Each number is 128 + 32 x the weight over its row's rms, rounded and kept within 0 to 255. Layers, rows and columns count from 0. Numbers have three digits each. The size before them is the row's rms in percent of the matrix's.

# q: layer 3 attention query, 384x384, rms 0.0508, rows 335-351, columns 256-383
# k: layer 3 attention key, 384x384, rms 0.0495, rows 335-351, columns 256-383
# v: layer 3 attention value, 384x384, rms 0.042, rows 320-327, columns 256-383
# o: layer 3 attention output (transposed), 384x384, rms 0.0409, rows 320-326, columns 256-383
q335 120:143165167089096165179091163113129167133131086100135143097086134166141193114158103159146121108123099158160199151118144139177122150138124135206141163153114135176121147126154117113145229151117164113163089114124164045147152112138114156107127088125097151092078111124099111099152136126169082088150112075116110117138084147142109118127149158084053157186135123163117132131125132080099124148142
k335 119:131140199142141146162099157097185106186150100102125058098093078160182131085175105137170174137097089151153121178128180121107122170094094121127170133131137098158132146112078134171128186098172164132162103137085136107147169163139133144151119123140172075127106194093135126148134092155124049128115093166139101143153165094110116121128096126078140157173134160139097090104136155138125101151150
q336 078:190113137141167174198089139075112087117179114130120168165068135092140180106119133142135101125137134129136161127081094139162083061117131132130143121065210151120113148216035119079108130102140137117133087136173050127082129101132161174138131119133124111106161106113152151084116151173140191086110169133179134168138135158142103121116115114157121192158134133108169180107138150084060150134135
k336 089:116191061091152158178125128065094085153168111138118121070135167127122119131097127121186136169165101134153088117157164176080109064136063151137131139130139055126079130115149119158132157096200087167172117084078127088170150102094086116091133093062141133144090107173089120154130140142175170107100086138183112104087102177067117123081135180152117097137105152143082147184101170120226153105159
q337 091:082125097142139189129125107106056113105127102155114146128098106149157153096078095112162156164148102132115145115100180183113076044099058114181156143124187106072111191163089121087139158153168149135116126047112091091100200109164107121138103147100127121157126161143118117108155179173153126148107116130156096134124168181103142148100133152077117041100151160069176119100115140134104134110115
k337 083:130151109074129170196132101079137148121051162138115166122130152066141138150144093153151143139077131148192119071194156126124076104138058167163215166127125127154064105135160087114067171125215090171160103117015122103176164130133110163096137058130124175133119136153122149124080122119142116126093143160135139100086145138037098133123140161107137091141107146149109111144108129105153099141164
q338 080:151143130082156075143150099145151168168205179120193078137132156035200152080111150157094107040067073184176188070170104080165116105163099092079126151104130126123135121113144137154094070088071123146124110157140145160071120154145157094132114050106098068086099141081103172139106111091067099122135132080066110116119165110129085101150150120095214134167130142160129144174101117169119136118080
k338 073:054099176146118100090137102149173139152098131147118087165129095144125109046164126130098116111183108119174159114095127095150117146109162128082072120091119118112182092175165129135077107124145147132140114139182153148097146044118146131137070117082131076110110140101125122149141161105151145120082151087089120103191178109151094097125087145154138110113222134144140161096151102160089100136145
q339 082:144132136109132102174160122152132199127167116112160116086156115079158182072145145175130121064130132155118154136149063121124153160117144147112107122149175147111116155122141156192147034141098133123203127157135176119067089153172125108119186117095113117079146107089118176108115083096121157140161133064145159131119151056123071147108110149110141188142153148175128174157129131102167130148072
k339 086:082085172126128051056113185137153138131152121117116152138137172185137119130107140105134149070129138090170074156063118079066115136080142188088099133161098145121215158093130092122093113150118152143090090164171112169160104110122169107150159154148125132135168110088124156110137161105144144160155159128052115156174102079155130128197140138118072115131161051077153114108175117151107154111107
q340 085:168113117091140124180144146149143144135169135143112082132122120132158203104179117135105072103148128148115122144152100114137137113125134098126135122123154121131145146134103099144162129138083126182157082118116150111107111106141184129187103160109134074073143153097148098072111127061137210143169109145152072111145145115107159170090151118087094140153147149124147174157133061118135161166078
k340 086:091099137109142069084154108097155150172133098142133152110162121161099142115138142146076122078139142062145148148096143081130112070098129134071088100088165105106150121132086102131144088186110143111105120125185161145101128176085166118149123147088056110127178175112077102111128109172131161150169167155142083139147125139100118140144144130155148134168123139143160170118141097054118139106086
q341 085:127128153172154167112133147078117046137062175144118173148121097102164090121124162151107135136105160146120117136147144143094082147154089176155104135116078096122108123137131092148099101085153060134133143140108117081161125153145096160058104099160130147155154125115163125178157164136100088106123165180133133083125157100134066079128071096128126112072121123114104106105077191095148138117136
k341 090:173143161169043171123128100138103130098131147154098106105105111116175083108138136088154115119118103144107133121140106157112118183155140132139166159123094139176087124147157223139111109123166135175178126149130102128101074118115102158075175095143111152135114095086094142144114137112145199111100124099119140120152153156142109181098058137121106178111168118105091124142139154152127096144190
q342 087:036116118113124183087146112138082106158137156092096147138051124133186121164144132087145140144153067168105133110120135192101075141130124189132132146128167143077082177149142177127085149149162102139158105129128102157114147169150154162066173160135137135209070142131134173161118178152130178142135108177132136116170181064145203156094062163107131083035137140140143147090154131120149115074148
k342 093:186141122111104138142135147081104050147158106169058137126179066141121066154136139049102104119140132108111154127174157098139126112133128116109157133121127097165073128129106151193101103164125110116080146158051110172148148133130119160129140145115160113177100101094178080164136121171143132107168137197143131085127114159085154188123158188174141103099059103124101158137122123191148117142174
q343 079:137160112132168102169120092168138149076143110112192186136108113068159085134093140169154141058073105161189119119173100129112173151140065096102060134096116125123079135143123167124140138153132136120165120173141182098072101145097174113131135089126118120116132148146143136156167058084162116141120113098075127142147174169131081074133157155104129167110211178103171148184106133123066151167124
k343 109:114080191122126088081157112120108125124119132117138170133158097176100100053137151081118089154192157101092127106106139132127099163136116070097092088104118123145203156176085160123095128121116153057163099138146119159154065139151150148173182111153089130085165114147148122108102105131116147188212082154137117172123103100155046098166108098096108117097192095129190130160069104098077147071130
q344 110:181129133082102110113133139144081102195121126133123135129083130095150129095106155094134100202117149142127137065120080114149148124180147149128158175131152152107123119183056146154184167124139099147113151149179119118127093147126045161100165103147104139098138090122090158184174094141142106196100131125125130133175154166102023081153141175144107151052160098084203097087103133098119105122158
k344 092:070150156106096121127124154100112063147166096101151048186114117142155120085142073070147170131128063098171102090108131106175140098153101161136124170140152124144134152141079116161107127101136143113130191133128140084141151151207023108109088144117088148102136158092128119179093108104148087164166134125167098164125147127146078126189108072135165099143184098212091110149156152130100167091082
q345 105:081093108139121156146139174135100152109102218140107183163088121188115064149105111118152155112082166187105158158110112161080150203160106174125097100192113098062148133200097143145120170202120093157173143115127142142144117149144147099066081087121122089150139150129155086143168176149187232144156167136174109106134149150222144149132098140153066139096142139108184147133139103169105069146175
k345 115:119099088120136116114156130108108148085148158157167100091144099161116102086121154093167138123141123143077099131172096165167084167134113102133136139096109128105136120174141160137050122118155104122219110104178090196126093157128152179160120087148122143181068133127147099079099156120134129174205097144105131105094107141137123096140099112110126191126116076102182149183155112180115081108156
q346 128:138167092184139159155133143100143131135069141165149139161189125088094042138086135111116106172087162145091151087128137181119174140155132087097152138136059096119181079112137078113179141116147076144172119126103178130098089111178147123116138143185118121142098127162071166098123166169128127151097130095042175110106160120141137115105083162077038159082210104128130116144107142130112124125169
k346 108:086136031153139082104142068203128132098140171124139154227116138129111086092150144100111111073162104118133124130142188134171177116162145171133148144138153157135128181158167106112093073058114131100148196160088131103089108132186101168117114149128178102135133142130143136172132142144110129102154093188109124115106159084118136157183110092166196132149165155170127157091157131126159115107156
q347 106:112101160138061071125205058139169129088098114109136079126227128199091162121134116060095166113197104102162106134126173089152088112135132152148118092101107157090152144154136124094145138052105141081140097124149123089175133143156149175093110182155093162126126181111172097130097099112107111125120074120152111097057146118109114122107196161158149127160127091158163090153079143071103140097139
k347 114:086122186136064112132121096203121202114118149130172088076177125169117132088165114100152116100106132116156132103065141111171049085150142131130125150142094132165108120144184107054120130100160117106144107158117121089141143090110113145099205110135106171127184126108132137116161075173181096074029152130154137110103154155121209049032153187100109125154144146108092028179072139089131099133149
q348 122:128220114138098069139150162138145126113149077124093177072175136082207138219145136087073131111163149157112110114068158119160169163096110089082128101044115138117112184071145125139148105149151199108097097150114099210071142149121159163125143132135138083149146173116147173122134108147161075086156171103135155125096083176124103143121126108148098105135063148131085130134114116160140106106127
k348 122:177189148136127148077148150191154140130128149066081123065087159111167128177186129135102130126106098154069143133074139143115168159100083082136198142118101161136110090146139141083200152127102128105137152097083185131134128108119204138129185167166099083151131150123117136155146085127133058122130119115111166125104059123145144097115151136152137194111106155191055079117159136145109098130200
q349 129:066126148101118147139101141140157132087086141068111135132163135133148173167216101148072117117103105123112164176098155165143161082085104152137134157079141136130082148113106070151106185138113074201099091148070127147157107091112122139118187161131137161104140098125159135089108082089159147118137144127144182114112125105071132110092150163090115084125090151124123113194104164159098105140129
k349 122:080111147145122125126123136149181138146197154096090134141113114144120119139154117169123117161109151133095181136143198125187155111096122146147154149108144136144123121155173159128111065109132127160084170137083127124118173114120109140140147095106155131113185135165081123146111117143091102161120107085068133121130121150106131104087137092159119110140123205155101183182129156137089078104114
q350 116:168105096147184154146072117151133097167148125120142115131072139078175162132126195142105109174089103122050061081121140145138109166181135174128117147102141157080095114105119038133116122145099082152118156168106093143077147133160134107112132166153172076114138199131141132176100196103079144122096125125130128099110130115124115119152105117155159066104107085171117101180146117170141158039129
k350 115:125150112092102144127120129115118137132170162104140124146097164096172144153121122171141169119147018143102146114149096169107220124158113160116154206110126170104135114119041119180173149084081093116183132146118105132083144152172129155165083144127120082133088102087139177103122145084126162121140205139134133141123155124125123119177121110098102172144163123115090120168166129094144163124040
q351 117:123162103055114130192111097102155106134195106136121100113135150137173114145168150086158152091116120121170126139114093116147157100133099137132128160174121099187148140084133125077113124128131124155076164106139118145120125073118136165113110147122177103063133115087136162059200148112099110086129244154112202173132064113071149082150184141148168116081120157164106120133094103180127147147152
k351 114:125123125095133124126089128160158055143070139123080128163145151089168145125203163138047126144158190136070179102051127091173141146111185138095113119130083101121143107082134134072081103168131129158080110043130087125158082066117140161149123107136135107151132159147111098160150164091129103179110149137120147075177108113141161087112125129187082147117164145160179156052126158122148122133136
v320 097:202107135112058091148225204124119145135152110100119104126171154079096107127126113144091102124081102119178107098149154150182099111092127104198095118149129194069165123102102099139108159154101127138100120109078129140124164200148121121158130102137119157139149121126186089107145169117141146143121096087130152099118142145156112175141114104170115115180150113108145078124073146131119153124132
o320 094:150138114116069098185193185113116116135138086098097113122121143108095064194114145118107122146128145101179114101149175167147098154115123116156107104153122127071124097163096117155112181138104104115130153120072107151138139176160121137113148113133114163139167113139145067107145194123124100125153103109109113076107181116139128180196097115201112110157156154104151130150087133198130135126173
v321 084:131101148150120176135105111121091133132165085117156147124104159109168091127092080193107048163138118088150128107144088128124131124137087120113157133159192132126086144091108124139091134100127078137132173136134132147116152197103088096131124126149123095087142119116187156128118178164156135131209118186158149130097137128166160094067078139123117139126111111169153109160118081155157135114130
o321 085:138115104100125115118130133142116153131134135151119126105169166109126142118050134186087091131161126104157114147159090102097166081121107147133119164125171125119080091100089177136134126111121109110114114085136122123111205174123128140124123127144121104073129134077141076112113120108131118117160142112121113110114109138131130144087126102082139126123113168126136130101072098142084133090088
v322 091:075107128118199177118129201134129067158152173129137087095113075096139042125130138117131071131127120077163107151126158115114098124113077178100052129175133099097089149131111079159129151164119085110122058118098058111180105115118117150157134065140134133167185151162118170211127139175132117133093159194096141158134136106115085046106081127117078134174129150120129068118128095143144115087142
o322 092:138118136089149124124130139141161083134167136146161076125149100124098106084072119111103123126127135091169151131113112154131133108094041128116114165148127110080086150104104092139184131142114129128126091125108102152121138151092118109074140133134193094138150128137152166150145132163103120160157159105100150134153157089119066089108069153105066203169148123132105130182155087113125124101103
v323 092:142069101126111110123093101105089084092096000165176157127105141135192080137131143097160095118105108144182089096133157149145158136154104176145108178163109137162114116166141161179157118110199114129142122094106203122134125106117173108091121136127109112135159160118190099134086067126105127162059158170146166121118122148149170099073128196090131123131201114139108098084170097076083156141151
o323 092:128056058080128106115108113102112096103138072158183189096091122135134085118204126082117111132114183135160126122156100142111100148148129091164121138165072115168106107178138144147138107128161123142131126136132189144107196105101140111144140135094123097117137147109131133134120116111142093180096147136137135084118114113142162087077097152095094121130233106117126111074171055079103099204059
v324 093:223112159112053120043113175120176141124085110124177135177055132121129098109142162140130157168133125170133068166150100134161148144136173098106120131149133157164159132173152132092103114149135120122097104133131075145105102134079199148142163102163104117131135098128069111129083133119155151066136166084093099102138165180076103146141085139096140130076137095149132128172162127148190164136147
o324 093:180105123169072198077061121130137155154123128118217184172109132120130092125117167084149145229117100102085128144124117075100180131194134092115120106180131133112158130194101110157064126119125145163132186133104136167139089143119166152083142153135090086133107091119115092137127100158162181055093140136081127111118167141104128170182136100085109143059121083124124098151126093133141183142124
v325 094:157090179107179115157144094080165115167149117145090131112135119134179068085131118072141142134115123091158091108153165166181145184123064125167169080149155139116064150102093150102061124127151120117171104159099221111067136096131115145121080087143111149104117133120147080185151086203084121121140150134044117072155142093128163153130072031115185102114171157128138159158146138105120101130147
o325 096:146167095151118067126120114133117113130115103146109118128147176151179078089125118091122136105140112047158105120104139156150139184148102072159166100192144157163062138102161127120052166154173065123108087162099211126076218132149118120133087076130134202097131170172113096159157120156111079108139145082053118061142127123126152158143067060136164172088185142150085132184190112118145142145152
v326 086:098083110138173161055119103130119086144137206174082134123112102099074128060082161189088144105151118137110142107096094186152134059124139153099076119183112089138102124126143151163079147122121186205161134157126085148125094130128134094115196146134172161136129166101122165101123139132131140111104147165166115172125186117126106171079132110089129131113176112119106143140108177122166127140144
o326 086:058078149108113142092146121136136079139085105120099139107118086139104138079108162139110085114167118135129145107085112167131174082144125160118099110180134123118156120154135137136121124145093138178108134172117065164106077156127127127080170145144166154163163146092088161130126106137137166114142118166124123204137162097112111129106139103103132137098137109109120110119101172152136143157223
v327 099:102117123129130108104125072136176111100078141137147117084135072128142082124144110106081148111121120088169097181068123083182154129108118167077153135088165091163098119149121127030183167155147171141138105157173095129150141189137129179158106072114096085141140125111177128172150033129139107132157121122104100164107140179168127137182114127082155133127087168128107129094104048104124125169089